Weights of a small GPT-style language model, trained from scratch on English Wikipedia.
Architecture: rotary positions, no biases in attention or MLP.
Each number is 50 + 10 x the weight over its row's rms, rounded and kept within 0 to 99. Layers, rows and columns count from 0. The size before them is the row's rms in percent of the matrix's.

# layer 3 MLP up, 512x192, rms 0.152, rows 0-144, columns 0-47
111:35 40 31 56 69 55 65 45 59 66 51 67 37 37 45 71 51 52 50 41 36 42 48 41 58 56 50 29 57 45 34 62 29 57 63 57 53 52 65 60 46 60 61 54 50 60 41 56
103:65 58 48 51 44 49 68 59 47 52 47 80 43 56 42 55 44 51 60 40 56 58 47 54 54 47 57 52 55 43 32 38 49 49 62 61 53 43 69 62 49 52 57 32 57 53 50 51
091:41 56 52 48 69 46 40 56 42 68 49 46 46 52 72 52 51 49 52 32 72 41 32 50 39 54 46 52 51 59 38 55 48 39 59 43 44 62 38 72 59 54 58 37 47 51 65 53
113:58 59 48 54 45 43 49 46 42 46 44 56 65 56 67 51 38 46 54 46 59 53 44 52 54 46 37 38 35 51 36 46 24 67 36 37 45 65 65 54 57 38 49 53 43 59 39 57
118:55 66 48 39 44 51 49 42 58 58 49 44 52 54 72 61 25 41 59 25 60 61 30 38 62 65 56 40 50 38 72 59 57 62 49 44 40 51 57 59 71 33 48 41 40 47 53 53
090:31 62 41 51 45 19 59 53 49 41 55 36 45 59 50 37 49 34 47 66 47 53 40 41 46 42 63 65 66 55 55 58 44 48 52 52 49 36 59 52 66 64 50 61 55 40 40 43
116:65 52 53 69 53 54 58 53 45 44 61 47 77 52 37 41 51 71 49 53 59 65 47 61 33 63 57 43 61 39 33 59 65 44 49 53 66 43 55 55 54 56 54 57 41 53 43 47
090:52 59 84 62 80 60 50 45 44 48 44 42 55 47 55 49 43 57 58 46 33 47 59 55 28 52 54 44 41 49 42 51 55 51 53 52 52 59 42 46 45 58 43 36 69 71 53 45
098:43 64 40 54 56 47 57 62 76 19 40 66 55 44 51 44 44 37 42 68 40 48 54 43 51 43 56 57 54 62 54 45 40 63 56 50 37 27 64 38 46 50 36 53 51 59 47 46
101:47 54 58 45 42 71 31 42 51 45 51 64 30 66 43 46 60 47 57 54 63 47 35 42 46 53 38 41 61 37 53 59 54 45 46 71 44 49 45 38 47 42 65 31 55 63 54 41
115:44 61 63 61 46 43 46 60 48 56 51 37 53 37 69 36 37 51 42 50 63 64 61 41 51 55 54 37 49 52 45 45 47 49 24 56 73 43 30 54 41 43 33 46 44 60 49 45
091:38 46 39 71 52 57 52 49 58 51 51 48 53 53 68 41 51 48 42 45 56 76 37 46 42 50 43 49 38 51 48 43 32 57 45 55 43 39 45 53 34 68 49 42 50 54 46 55
098:60 41 38 49 63 56 58 42 49 50 55 48 54 48 39 61 63 46 59 43 52 62 55 61 39 57 49 31 43 50 42 53 59 37 47 31 70 60 57 39 45 44 58 66 61 49 66 56
087:59 48 39 67 48 62 51 35 55 36 48 75 49 73 52 61 34 56 26 63 55 62 37 46 47 59 58 52 52 39 46 31 48 64 39 37 43 54 30 44 53 44 50 51 43 35 40 64
081:63 32 52 43 55 76 67 67 57 54 67 49 65 48 49 42 52 62 64 71 58 51 45 36 49 48 26 44 46 51 42 51 58 55 48 73 46 52 48 40 60 49 52 59 47 57 41 56
103:50 35 45 49 48 44 57 65 41 36 45 37 61 42 44 52 42 53 50 41 37 44 51 53 63 43 63 74 20 52 50 45 57 46 40 51 33 63 48 62 49 45 55 33 50 70 48 44
097:49 39 50 55 67 63 59 51 50 60 41 63 43 48 54 58 63 38 62 49 52 58 39 52 38 56 50 70 35 53 56 45 52 45 53 51 48 46 57 53 44 53 48 52 54 39 47 57
092:59 64 57 43 47 63 54 34 55 44 56 45 57 48 35 63 41 57 47 42 45 64 53 47 47 50 45 36 59 62 48 55 57 44 39 49 49 57 70 52 46 48 26 51 53 58 52 39
093:34 59 51 73 79 62 59 46 45 43 49 49 66 42 53 44 37 51 36 48 61 62 38 50 42 36 52 50 64 41 57 47 63 70 35 46 64 47 56 50 48 29 44 63 58 34 47 56
087:68 61 27 64 56 37 69 55 45 61 52 45 47 44 53 51 52 28 36 65 43 49 42 52 51 44 48 63 50 60 43 54 54 50 47 55 42 53 57 49 51 32 46 46 42 56 56 60
102:26 70 59 54 73 51 53 73 66 53 61 58 39 51 46 54 73 63 45 43 40 45 75 38 37 53 46 47 36 43 62 46 45 54 42 39 57 64 29 39 46 39 54 42 51 53 59 35
110:49 27 59 36 36 41 50 66 41 49 48 60 55 62 59 63 48 68 42 49 36 57 54 60 62 45 54 46 57 59 59 52 51 57 51 67 56 43 49 48 40 55 53 39 44 54 54 49
096:46 46 56 52 45 51 63 61 35 58 65 39 49 50 41 59 53 78 57 59 61 47 58 59 61 32 52 46 40 43 57 57 50 47 41 38 37 67 58 34 46 53 51 53 47 65 53 49
122:63 40 45 44 60 54 52 49 35 57 52 52 51 44 41 46 39 51 22 36 56 45 34 42 36 41 45 57 63 49 48 55 55 46 58 36 53 46 57 45 50 71 66 62 33 34 42 61
103:45 44 50 48 68 61 52 45 49 51 58 56 68 43 47 63 55 61 73 54 53 48 37 51 47 52 67 63 49 41 50 53 42 60 51 33 54 53 40 56 48 61 33 46 56 43 37 50
099:40 47 57 53 48 55 46 70 45 71 60 40 53 66 44 57 60 46 51 44 44 46 48 47 54 61 46 51 54 65 64 64 46 52 46 45 43 50 61 54 45 67 41 28 45 58 35 49
093:49 37 52 57 50 49 48 65 57 50 52 54 43 60 54 59 72 56 55 65 50 59 44 61 57 57 47 66 62 31 37 46 62 40 48 43 45 63 58 60 61 53 38 53 67 38 56 74
090:21 51 43 44 37 63 54 62 42 54 59 50 68 59 47 55 54 56 43 50 54 65 55 53 76 29 54 56 54 49 54 58 64 40 38 52 56 71 40 47 49 50 48 55 51 44 30 65
112:53 50 45 64 49 43 42 50 62 43 63 46 69 44 47 58 38 53 59 36 34 61 40 56 46 41 43 33 50 55 31 50 49 53 35 38 71 61 56 42 41 51 38 48 40 49 59 47
092:71 56 48 57 42 50 58 55 30 49 59 52 52 58 36 43 64 55 53 53 49 39 43 42 51 47 39 47 62 49 46 59 55 62 62 43 54 45 29 60 58 47 56 46 45 52 40 48
097:65 47 45 42 75 38 56 52 52 43 50 59 74 28 54 54 47 57 41 54 54 39 47 27 56 45 50 58 27 55 47 39 50 47 51 57 57 41 42 54 49 50 53 46 59 42 45 41
108:39 39 50 35 35 43 62 52 63 66 56 41 49 56 54 58 37 53 71 53 44 49 45 70 70 21 56 50 50 57 33 65 40 35 54 55 38 56 74 38 52 41 57 28 62 53 45 35
085:60 47 65 49 51 43 58 54 33 55 54 63 37 63 41 55 45 33 62 47 55 73 49 65 61 48 51 37 56 58 41 49 50 28 36 56 38 59 46 57 41 54 61 49 48 59 34 38
113:50 33 53 44 36 42 57 57 57 41 51 60 40 57 64 41 66 59 50 61 54 43 62 43 58 53 46 59 35 59 38 54 42 48 30 42 66 28 47 50 44 52 47 38 63 48 45 40
105:39 50 60 26 62 48 54 71 39 56 41 36 45 55 35 59 43 27 48 51 41 63 28 46 52 47 60 60 51 55 61 37 55 45 47 40 47 66 46 44 43 63 40 47 62 44 62 32
107:58 44 56 50 50 57 50 57 56 43 39 56 51 24 58 53 44 42 55 37 40 50 50 57 62 53 29 45 37 54 22 57 61 56 46 61 55 36 65 35 40 43 47 76 53 59 44 56
080:38 57 34 57 39 55 48 53 54 47 34 53 54 53 39 39 55 41 46 31 66 38 40 37 51 25 82 48 47 62 36 38 42 51 52 48 39 66 56 38 50 51 63 64 44 58 38 41
104:63 65 65 23 51 40 63 41 66 53 53 42 50 69 37 43 52 54 53 46 49 42 46 40 58 51 61 47 85 47 41 55 63 60 43 43 60 39 43 43 49 50 40 35 66 56 61 55
093:41 32 51 53 67 45 40 47 48 46 40 51 45 50 35 65 63 41 46 42 43 70 53 61 49 51 29 32 30 40 45 51 49 41 55 49 62 62 36 52 64 48 51 51 39 44 52 51
104:63 46 66 59 56 50 58 48 39 38 52 68 36 61 36 59 55 60 48 85 50 44 50 37 44 45 47 67 55 41 49 57 52 34 53 34 24 43 62 59 59 49 33 50 49 46 52 47
107:45 45 69 64 51 39 49 50 55 51 46 63 51 53 34 34 37 66 52 50 52 50 57 42 65 45 53 53 77 48 54 41 57 49 29 37 44 34 51 41 48 45 64 52 49 50 56 66
099:46 59 58 44 38 56 56 48 59 49 58 58 58 53 52 65 45 45 58 55 40 52 50 54 59 64 34 54 50 41 47 53 35 47 61 41 63 53 56 52 53 56 61 53 49 54 56 48
102:44 52 38 34 34 39 30 53 56 58 52 44 69 50 64 50 45 48 56 44 48 45 57 60 55 57 49 50 51 51 32 41 63 54 48 49 47 46 59 53 54 46 50 43 71 54 50 52
085:57 51 49 46 53 39 58 63 59 50 40 69 53 35 47 18 51 65 56 56 46 60 63 35 61 45 56 51 48 37 44 49 46 39 44 44 56 49 51 43 46 41 35 60 41 40 36 56
083:60 50 43 50 55 65 47 50 62 46 58 63 50 52 53 51 40 62 64 56 54 43 55 56 43 68 39 38 64 47 57 36 48 43 56 65 68 53 44 54 37 39 60 59 69 71 43 42
100:42 45 55 31 70 36 80 53 56 46 61 51 40 67 60 43 54 56 49 76 47 51 68 47 48 55 30 46 42 49 53 59 40 36 38 53 62 56 55 42 33 63 66 53 39 45 57 57
101:33 39 36 46 35 53 37 53 46 43 57 43 50 61 45 40 49 43 31 61 52 55 47 56 62 59 52 60 64 57 51 46 47 41 50 37 25 63 61 60 60 71 51 43 52 41 39 45
097:57 38 57 38 62 50 41 47 53 61 45 49 44 39 65 53 50 38 52 65 56 65 63 41 69 47 47 49 32 39 54 38 61 45 64 44 56 48 48 47 37 43 70 51 40 49 41 38
092:55 54 48 48 60 25 34 46 48 64 52 49 49 59 42 32 52 37 37 56 40 42 36 39 38 54 54 64 52 71 61 61 52 47 33 42 69 51 48 54 43 53 27 45 62 41 48 56
104:48 58 59 46 33 50 36 59 38 37 29 51 52 57 69 64 43 52 41 50 42 66 52 44 60 31 34 46 50 41 44 41 55 38 58 53 58 59 44 58 37 41 39 55 52 69 62 41
127:63 51 53 70 54 39 57 51 43 31 31 66 57 44 45 29 68 42 69 65 78 59 60 48 48 55 67 49 37 40 59 67 47 42 49 37 60 30 41 51 56 60 37 53 24 41 51 37
082:60 43 54 46 54 42 59 55 60 42 50 50 54 54 56 67 55 37 63 31 58 50 50 58 53 60 48 57 57 44 52 52 38 59 59 49 61 44 64 64 50 31 48 59 31 53 33 50
091:44 64 56 55 35 56 38 44 53 56 56 37 61 77 61 50 49 49 58 53 45 67 50 42 56 48 48 65 35 55 66 64 43 47 62 60 60 58 65 65 52 63 65 40 43 28 54 37
106:45 48 54 46 42 56 43 57 39 56 44 46 68 42 44 53 45 54 42 58 52 44 54 42 46 39 46 51 43 50 33 49 43 35 71 55 55 64 38 47 55 59 75 57 65 52 50 60
091:56 59 47 43 37 50 39 61 56 53 59 41 40 61 51 33 49 62 54 59 54 49 45 59 51 54 56 65 49 43 65 56 58 31 55 34 54 48 39 37 57 62 53 51 45 52 46 47
099:50 48 39 60 54 65 58 60 57 52 40 66 54 58 57 35 59 49 57 64 52 52 57 45 40 64 45 53 22 53 60 31 47 29 55 61 52 46 42 54 59 48 58 35 51 49 61 43
126:62 58 47 44 60 57 50 71 50 61 41 30 47 42 51 39 47 48 62 56 61 55 49 35 28 43 42 55 39 35 43 31 58 33 62 39 46 35 54 38 53 47 42 65 49 39 57 60
099:46 56 40 38 38 49 35 47 54 49 49 37 56 59 57 64 37 51 48 66 44 45 60 48 40 41 30 44 65 59 33 61 56 46 52 52 50 63 44 52 51 32 60 47 55 61 31 46
089:64 65 71 27 43 23 47 63 38 45 40 48 41 33 47 59 54 38 53 43 37 54 46 51 58 58 64 56 51 41 56 39 55 55 42 48 57 56 62 50 51 47 53 28 51 63 62 71
107:54 61 51 48 51 58 48 56 47 49 52 43 52 41 47 62 38 47 51 68 67 41 44 53 57 64 58 53 65 42 49 32 53 59 54 57 50 40 36 54 47 42 35 41 30 54 48 57
094:49 59 62 48 37 54 51 41 58 65 40 43 36 31 37 46 37 67 61 39 48 57 35 59 50 67 66 41 50 49 44 60 54 59 50 47 36 36 39 42 54 46 61 56 52 48 43 56
096:39 32 55 47 55 59 45 59 47 43 54 63 47 57 50 57 62 40 45 64 44 52 58 36 39 56 53 47 52 58 47 48 55 44 45 53 36 38 33 53 48 44 32 47 66 42 62 46
091:46 38 44 61 66 54 52 45 53 52 40 55 53 60 57 47 45 50 39 46 55 50 48 64 41 68 35 60 57 62 53 36 43 50 41 38 53 49 56 39 48 71 54 36 48 68 57 40
114:18 49 39 53 55 36 47 70 64 38 46 43 44 46 58 45 41 50 42 64 46 61 74 49 37 62 32 71 55 47 54 64 39 43 66 50 73 56 54 45 42 53 31 40 44 48 44 36
124:38 57 53 35 28 53 45 29 58 72 47 56 47 49 63 40 49 34 58 61 53 57 51 63 36 49 76 41 63 53 73 48 47 44 61 45 36 55 43 47 50 69 58 50 47 44 41 50
102:58 53 37 45 65 37 54 48 69 42 51 58 54 47 57 45 63 41 45 59 43 41 52 45 42 47 59 74 54 45 55 40 33 46 45 56 53 64 25 47 55 36 34 21 52 49 66 57
082:42 60 79 34 53 55 44 50 50 55 40 35 44 58 47 37 48 51 58 42 49 46 55 48 65 44 65 62 61 51 45 43 55 50 47 27 55 35 57 50 48 45 49 39 57 47 41 44
078:39 41 67 59 37 41 39 57 51 41 59 59 59 49 50 47 52 69 42 54 43 26 52 57 52 49 43 45 49 42 46 62 40 53 31 52 47 49 55 39 67 39 48 43 63 37 44 59
094:38 54 46 60 69 50 58 45 81 26 45 48 39 52 38 56 51 44 42 61 33 49 42 56 50 36 46 56 49 60 46 59 37 51 47 51 65 58 41 38 54 72 40 54 38 48 42 57
096:43 51 65 49 47 53 50 43 66 69 26 41 36 54 55 52 46 48 32 40 54 70 41 49 38 50 60 49 51 52 51 52 43 44 40 50 55 61 56 42 53 47 41 44 44 45 53 57
079:54 42 52 57 59 35 52 56 43 32 52 39 45 58 61 36 49 37 35 58 45 61 30 44 47 48 57 45 62 64 59 51 60 66 35 36 71 59 49 52 52 52 37 40 32 37 72 53
093:48 38 37 57 21 62 50 40 45 46 36 42 62 52 45 52 51 62 51 48 57 49 37 36 58 41 66 45 42 43 61 74 57 38 41 42 57 58 61 77 55 49 52 51 51 53 36 61
081:40 51 53 66 68 60 32 52 51 54 62 61 51 53 43 48 75 38 62 56 56 47 49 58 38 53 46 43 56 51 49 49 43 49 44 48 56 57 56 56 72 54 39 47 53 36 53 44
089:50 45 49 60 54 61 62 53 77 51 36 49 47 53 38 52 48 42 49 60 52 53 35 34 44 52 43 67 55 38 50 69 51 37 49 45 52 30 34 52 72 35 39 54 56 52 46 67
108:64 56 40 57 36 53 69 40 52 42 60 61 88 51 56 48 55 50 57 47 69 49 53 47 32 59 49 66 51 44 56 46 57 58 36 42 56 49 58 51 61 35 51 59 54 59 46 46
087:43 68 55 42 62 59 57 36 62 55 43 53 51 52 34 70 53 51 46 46 33 58 41 64 50 59 38 67 50 57 56 35 69 65 39 51 54 65 47 67 46 44 45 44 47 41 71 44
109:49 56 59 50 68 56 40 48 32 52 42 56 50 41 54 59 54 55 63 50 62 52 54 41 69 62 61 42 60 52 39 51 40 29 19 52 48 43 29 54 64 68 66 72 36 23 44 54
110:45 62 59 55 53 56 55 51 58 30 60 51 62 38 79 60 57 54 48 41 45 52 60 56 37 39 53 42 65 45 57 40 56 44 74 51 55 48 66 32 48 63 38 46 48 57 54 51
097:44 50 46 51 48 45 59 63 41 60 48 48 47 45 48 39 56 34 63 47 63 57 57 46 65 35 54 46 36 57 51 33 76 30 47 58 65 58 74 65 53 47 45 51 50 32 67 58
081:53 54 52 57 30 38 61 53 54 48 56 57 51 72 43 44 63 50 45 60 30 54 55 41 37 54 64 53 39 49 50 71 56 64 42 60 29 53 42 56 38 43 32 66 38 53 67 42
095:52 40 47 49 49 56 39 51 44 39 48 24 57 47 33 50 51 49 44 61 37 67 34 39 35 32 69 65 51 47 47 40 58 52 55 52 46 55 32 51 67 51 49 42 52 43 43 41
092:42 35 46 62 60 55 64 62 41 47 55 35 46 48 61 48 61 35 57 46 49 43 43 53 49 45 68 48 56 91 39 54 43 45 55 50 55 40 42 53 52 49 50 50 56 37 31 49
082:45 70 52 65 53 53 52 57 53 40 44 53 35 39 54 43 51 47 43 46 48 44 51 56 43 42 49 58 50 59 55 56 42 52 47 45 61 54 56 49 52 54 57 38 43 57 56 56
085:27 58 55 42 55 56 41 66 49 47 36 63 44 50 49 40 61 55 46 60 63 56 58 52 56 49 37 55 41 65 74 42 56 38 31 48 42 53 51 67 54 49 45 41 47 53 59 35
084:30 51 61 41 47 48 39 43 43 30 59 54 42 72 36 44 47 40 67 51 48 35 45 36 51 53 59 51 51 33 64 63 71 40 43 40 46 55 52 62 63 42 55 47 44 43 55 40
089:43 42 66 48 60 57 66 58 60 46 49 44 62 54 42 55 76 50 53 59 43 55 65 52 65 68 63 63 34 39 58 69 55 38 48 64 49 59 36 56 40 43 59 49 56 41 48 60
104:34 55 50 59 53 56 54 40 48 71 47 57 62 50 51 45 55 49 44 34 59 40 55 42 40 64 57 50 39 43 51 55 66 53 54 52 50 56 44 61 40 34 40 49 38 44 50 46
100:33 56 68 39 76 53 47 54 46 29 51 63 23 55 41 74 64 72 49 57 49 42 40 36 48 55 37 41 56 38 53 53 55 51 46 56 54 55 55 61 64 50 36 63 70 57 60 39
081:66 46 39 40 46 38 58 68 47 63 57 36 66 60 50 41 41 49 42 50 58 27 62 50 54 52 59 51 44 51 51 48 50 59 47 52 45 52 67 50 40 43 40 37 59 61 63 72
082:49 62 32 47 52 56 56 41 69 53 43 77 52 65 36 47 63 65 57 47 44 51 62 49 44 49 44 68 47 49 45 43 52 37 45 43 41 57 64 47 32 36 49 40 60 54 50 45
095:59 61 49 49 52 43 68 43 44 44 45 58 53 63 55 48 40 56 47 31 42 56 48 58 33 33 63 41 68 55 47 45 52 33 48 47 26 57 38 48 56 56 51 47 41 46 54 66
090:50 41 40 49 34 42 50 44 49 36 57 58 46 46 37 63 29 47 42 39 44 40 55 61 54 63 67 54 54 61 46 47 54 37 50 38 49 60 37 66 40 57 55 61 49 41 50 65
093:41 41 67 55 48 50 50 42 61 59 57 32 41 58 49 49 48 71 57 44 60 56 50 58 58 57 47 66 83 63 54 54 53 67 30 58 59 23 54 39 61 57 51 50 40 59 45 55
088:44 41 50 46 45 58 45 40 55 52 55 49 46 44 63 55 41 54 57 50 76 58 62 67 50 57 54 36 71 54 55 50 61 53 66 40 49 63 58 31 36 52 43 72 55 43 56 52
143:30 56 44 52 51 49 40 42 55 47 57 40 33 67 38 46 38 45 48 53 37 59 37 53 60 55 55 40 54 74 63 54 55 61 53 47 48 60 62 51 44 45 26 47 43 44 48 29
104:46 44 44 46 64 44 44 53 53 32 50 54 46 54 38 48 55 55 58 58 24 32 64 34 59 48 38 48 52 40 43 66 54 51 44 45 49 44 53 43 59 59 27 54 57 33 30 53
120:44 51 38 67 62 38 55 48 54 30 45 43 35 52 61 54 48 38 45 68 57 47 62 62 43 43 30 55 32 38 55 59 31 57 74 43 67 54 52 34 42 47 64 71 43 61 29 41
083:41 66 31 40 33 53 45 56 43 62 52 53 61 37 56 53 60 50 56 24 41 47 54 64 51 60 64 39 41 50 64 44 57 63 38 61 58 48 68 50 43 32 41 64 56 49 56 52
095:34 27 49 53 46 58 33 50 60 46 53 62 57 53 45 60 44 70 39 41 40 52 55 55 56 38 64 37 45 62 62 56 38 29 38 55 55 44 46 45 40 57 45 54 51 47 45 45
107:49 46 43 43 44 44 47 29 28 51 44 34 73 40 76 44 52 54 43 30 60 51 33 60 59 56 62 45 69 64 39 51 33 46 39 47 64 48 38 56 41 45 66 40 40 43 37 53
089:68 65 56 44 61 74 47 55 46 61 41 59 30 45 58 52 35 42 49 65 52 40 41 43 50 45 57 51 54 68 55 53 53 61 55 55 52 65 44 42 53 49 55 51 59 41 54 40
102:48 62 43 53 60 51 66 54 39 33 46 56 58 40 61 47 39 76 60 52 58 41 41 61 62 47 51 70 61 40 51 50 42 67 44 46 36 55 45 61 42 33 43 60 54 42 47 47
099:42 47 61 43 47 34 48 57 61 59 36 63 51 41 46 41 45 50 49 46 40 57 55 65 51 51 83 60 43 36 57 36 43 49 56 54 41 48 62 44 50 36 49 50 58 54 49 52
121:52 36 29 49 48 58 57 46 44 40 51 54 40 59 62 43 64 43 58 58 50 46 69 41 48 31 58 42 53 55 56 44 45 63 51 42 26 64 44 51 43 52 49 64 55 55 49 46
096:56 67 45 62 59 60 55 52 57 70 50 46 50 57 37 51 45 56 56 62 54 34 51 35 41 62 31 32 28 52 54 51 54 41 61 65 51 38 35 52 50 46 58 41 62 54 47 50
103:43 38 38 55 48 48 51 48 46 48 57 51 31 49 41 58 48 36 39 61 41 48 38 67 50 42 50 66 58 63 62 48 57 52 35 52 43 53 33 53 56 57 45 59 40 49 49 69
095:47 40 71 66 47 38 53 65 41 59 47 51 45 63 47 58 67 42 49 53 46 55 60 46 62 41 48 75 50 47 42 48 45 34 43 57 38 50 53 55 46 33 49 50 60 40 39 47
103:49 52 53 63 35 84 56 43 51 44 52 37 62 41 62 60 50 32 45 59 60 51 52 43 33 52 32 39 57 45 44 49 52 54 56 53 58 42 40 48 54 59 53 60 59 52 57 69
105:59 32 64 27 38 37 38 56 58 51 68 65 54 66 52 43 47 58 46 47 42 48 44 51 44 44 50 44 48 57 62 44 36 48 34 43 49 52 36 50 67 58 58 43 57 58 37 49
098:47 42 47 42 44 54 35 55 46 58 31 48 29 60 51 61 53 62 53 30 41 47 48 45 64 60 50 58 28 45 40 44 52 40 44 53 54 47 45 53 47 33 40 27 49 49 49 39
085:50 48 52 54 30 49 60 54 58 67 54 57 62 38 39 65 48 54 56 36 57 46 52 61 64 58 42 45 50 48 42 55 53 59 47 47 45 37 66 52 46 55 39 42 70 45 41 59
094:64 47 47 57 49 62 46 44 48 63 39 52 65 48 55 44 45 51 56 34 63 59 55 56 57 67 46 36 53 59 32 50 65 48 65 55 66 19 40 44 51 48 41 42 57 52 73 37
095:47 51 69 45 42 41 62 52 46 55 40 59 24 54 60 56 46 42 59 42 62 33 62 56 59 45 55 34 60 53 41 41 48 51 49 60 59 62 60 40 52 56 55 56 44 56 60 51
093:47 52 40 54 43 44 46 53 69 44 63 35 68 48 69 41 62 44 65 55 57 62 54 37 63 56 49 56 34 45 52 39 34 53 61 31 53 69 54 54 55 46 44 24 64 43 46 46
077:51 46 57 46 44 54 32 74 57 47 57 32 57 48 48 51 36 72 60 42 60 45 47 61 57 44 51 44 45 29 50 70 55 41 53 45 60 57 69 43 66 46 53 47 34 54 50 40
082:62 48 60 52 39 45 43 66 46 58 64 33 46 49 45 33 63 44 37 57 58 45 67 57 68 58 48 54 57 27 32 48 52 55 49 38 57 43 39 64 52 58 68 61 41 32 54 39
112:54 58 67 62 48 47 58 46 63 51 48 70 63 50 53 61 62 36 42 50 46 57 60 44 49 46 39 53 51 56 22 44 55 38 71 38 49 47 61 54 42 44 55 46 41 45 56 48
082:57 48 50 43 52 44 59 68 41 53 59 56 64 47 61 53 62 59 49 68 44 37 54 35 57 55 39 63 62 55 62 69 84 50 42 56 61 47 46 45 45 44 50 42 60 63 41 35
085:64 54 60 52 34 44 46 63 51 42 51 42 51 60 47 45 50 59 40 52 24 43 65 57 38 55 47 62 52 38 48 56 46 42 38 47 43 39 48 61 54 37 46 45 51 54 40 47
110:53 43 48 43 59 32 28 46 47 42 50 47 49 45 68 44 69 51 61 40 42 59 36 47 43 52 37 50 47 65 41 59 49 62 55 62 52 48 35 57 42 54 55 49 58 46 38 39
105:57 52 32 53 56 30 52 51 45 49 80 48 59 46 60 50 40 30 47 41 54 49 49 56 38 40 62 48 54 46 25 42 38 36 48 50 61 62 41 43 41 38 38 51 52 39 52 55
091:54 37 66 55 50 36 50 61 46 60 42 46 61 46 69 64 58 44 50 41 64 54 47 63 53 51 37 60 51 45 59 59 48 57 46 59 37 44 62 38 50 46 52 39 47 60 50 49
097:54 48 49 60 41 62 58 47 45 50 45 56 52 50 51 50 41 59 44 55 58 57 45 62 35 57 45 50 43 72 54 46 52 64 53 52 48 47 62 60 47 53 74 40 43 56 51 51
118:37 46 46 50 42 69 57 47 27 32 49 47 44 56 46 63 48 48 36 47 44 27 63 45 67 41 44 67 43 40 44 53 51 55 56 57 56 36 55 56 41 35 48 57 60 47 53 62
112:48 49 62 46 49 46 52 31 57 63 42 57 49 56 65 41 42 55 36 47 36 46 59 61 59 36 45 41 57 71 50 56 68 42 36 62 66 39 48 46 51 53 62 58 55 44 66 42
088:38 50 36 67 49 61 51 44 52 39 48 39 69 66 54 52 34 58 57 69 50 32 51 52 42 59 57 53 49 54 52 56 54 64 75 55 51 45 51 49 78 54 43 47 36 47 47 50
084:55 38 63 63 52 43 54 68 51 55 58 49 55 45 62 62 46 42 44 36 53 56 44 42 45 43 61 27 56 36 41 50 33 55 76 53 58 42 55 56 72 55 60 58 67 38 52 66
091:52 43 42 42 58 50 42 57 45 52 49 68 49 57 41 52 53 62 55 54 48 40 50 56 65 67 84 48 54 53 57 50 53 53 52 52 49 50 57 52 61 56 61 48 59 69 45 47
093:38 40 68 50 37 41 58 53 47 46 45 54 54 46 41 51 49 60 49 60 49 46 43 47 54 70 48 74 52 53 54 50 43 44 22 59 56 61 59 66 27 60 35 51 48 63 61 56
143:32 36 63 54 49 60 46 58 45 40 25 52 59 57 52 48 49 39 46 54 52 51 43 49 61 49 70 61 52 56 53 50 44 50 63 56 52 30 46 55 44 74 46 42 61 39 56 52
091:43 60 50 58 54 23 39 64 57 49 59 52 46 55 50 42 53 37 62 45 54 49 58 64 46 48 40 54 51 74 60 52 54 64 30 39 57 51 53 70 30 68 43 50 36 30 52 46
095:38 49 54 41 44 35 38 37 56 56 46 56 47 78 63 63 75 61 56 57 49 62 56 46 38 42 31 39 38 38 41 47 42 55 46 44 66 51 47 52 51 44 41 44 59 62 37 64
094:56 48 42 40 59 48 58 55 34 48 49 37 34 34 59 46 42 61 33 45 64 49 72 63 42 60 31 56 55 45 50 62 60 46 47 50 51 50 45 41 54 42 60 61 34 45 52 56
099:51 46 60 27 47 47 41 59 65 54 28 46 61 51 60 44 53 44 42 42 58 62 60 52 51 54 45 55 57 61 49 40 45 60 51 41 68 57 76 51 53 41 60 36 58 59 54 33
108:51 45 42 61 35 66 60 52 44 56 62 66 61 46 51 52 46 63 42 40 62 45 58 67 50 48 49 55 45 47 46 50 58 52 53 63 55 62 37 61 48 34 63 52 59 42 49 39
116:59 32 55 38 35 54 47 50 57 56 27 47 35 30 54 44 78 51 70 42 69 66 50 56 50 40 61 52 49 46 58 40 59 46 49 44 47 67 55 62 46 57 70 35 54 62 42 62
106:37 50 36 51 40 57 31 56 53 38 37 49 57 65 46 52 43 60 49 43 63 60 58 64 44 57 42 38 29 49 51 37 54 63 63 43 49 45 40 47 57 46 46 45 54 57 50 50
100:54 60 27 71 49 47 55 55 49 41 38 57 53 51 49 41 42 39 38 36 48 53 67 52 38 46 52 48 53 61 54 43 50 49 64 48 56 59 52 48 26 43 28 36 56 47 48 49
112:51 57 43 66 57 55 56 56 61 51 53 55 51 50 52 36 43 47 56 48 47 35 57 27 42 46 44 59 50 31 45 22 62 57 74 65 70 52 44 55 35 54 63 49 47 58 41 80
089:49 57 55 65 55 70 50 51 40 36 54 38 64 43 57 57 41 41 55 32 60 45 69 63 60 34 57 33 56 51 35 52 57 53 48 60 57 28 44 45 54 42 55 73 51 40 60 57
095:35 52 63 52 36 34 54 54 64 39 44 48 55 56 56 62 49 56 36 40 51 37 53 58 34 57 62 66 52 46 57 50 20 48 33 44 46 56 55 61 57 55 42 41 56 60 54 80
087:25 41 40 39 42 56 39 45 56 39 58 55 55 51 50 50 51 53 64 39 54 68 53 58 76 43 64 49 53 42 52 43 46 38 48 37 62 50 48 62 52 70 48 63 53 54 34 34
128:46 38 52 55 48 65 38 52 44 36 67 46 48 43 56 63 48 65 47 37 47 38 50 48 47 34 31 50 47 34 33 55 72 64 50 57 39 46 44 67 67 46 47 54 55 51 69 52
096:44 52 60 51 46 66 63 45 55 56 55 54 56 47 28 65 24 39 57 53 49 42 37 50 49 61 36 39 39 54 58 49 43 42 51 29 64 53 50 54 53 52 46 55 53 53 43 43
090:56 56 60 59 49 58 41 35 54 36 52 55 70 49 44 48 50 63 32 49 44 41 52 45 47 64 49 34 59 53 42 47 47 56 43 36 67 67 58 40 34 53 44 49 56 59 40 47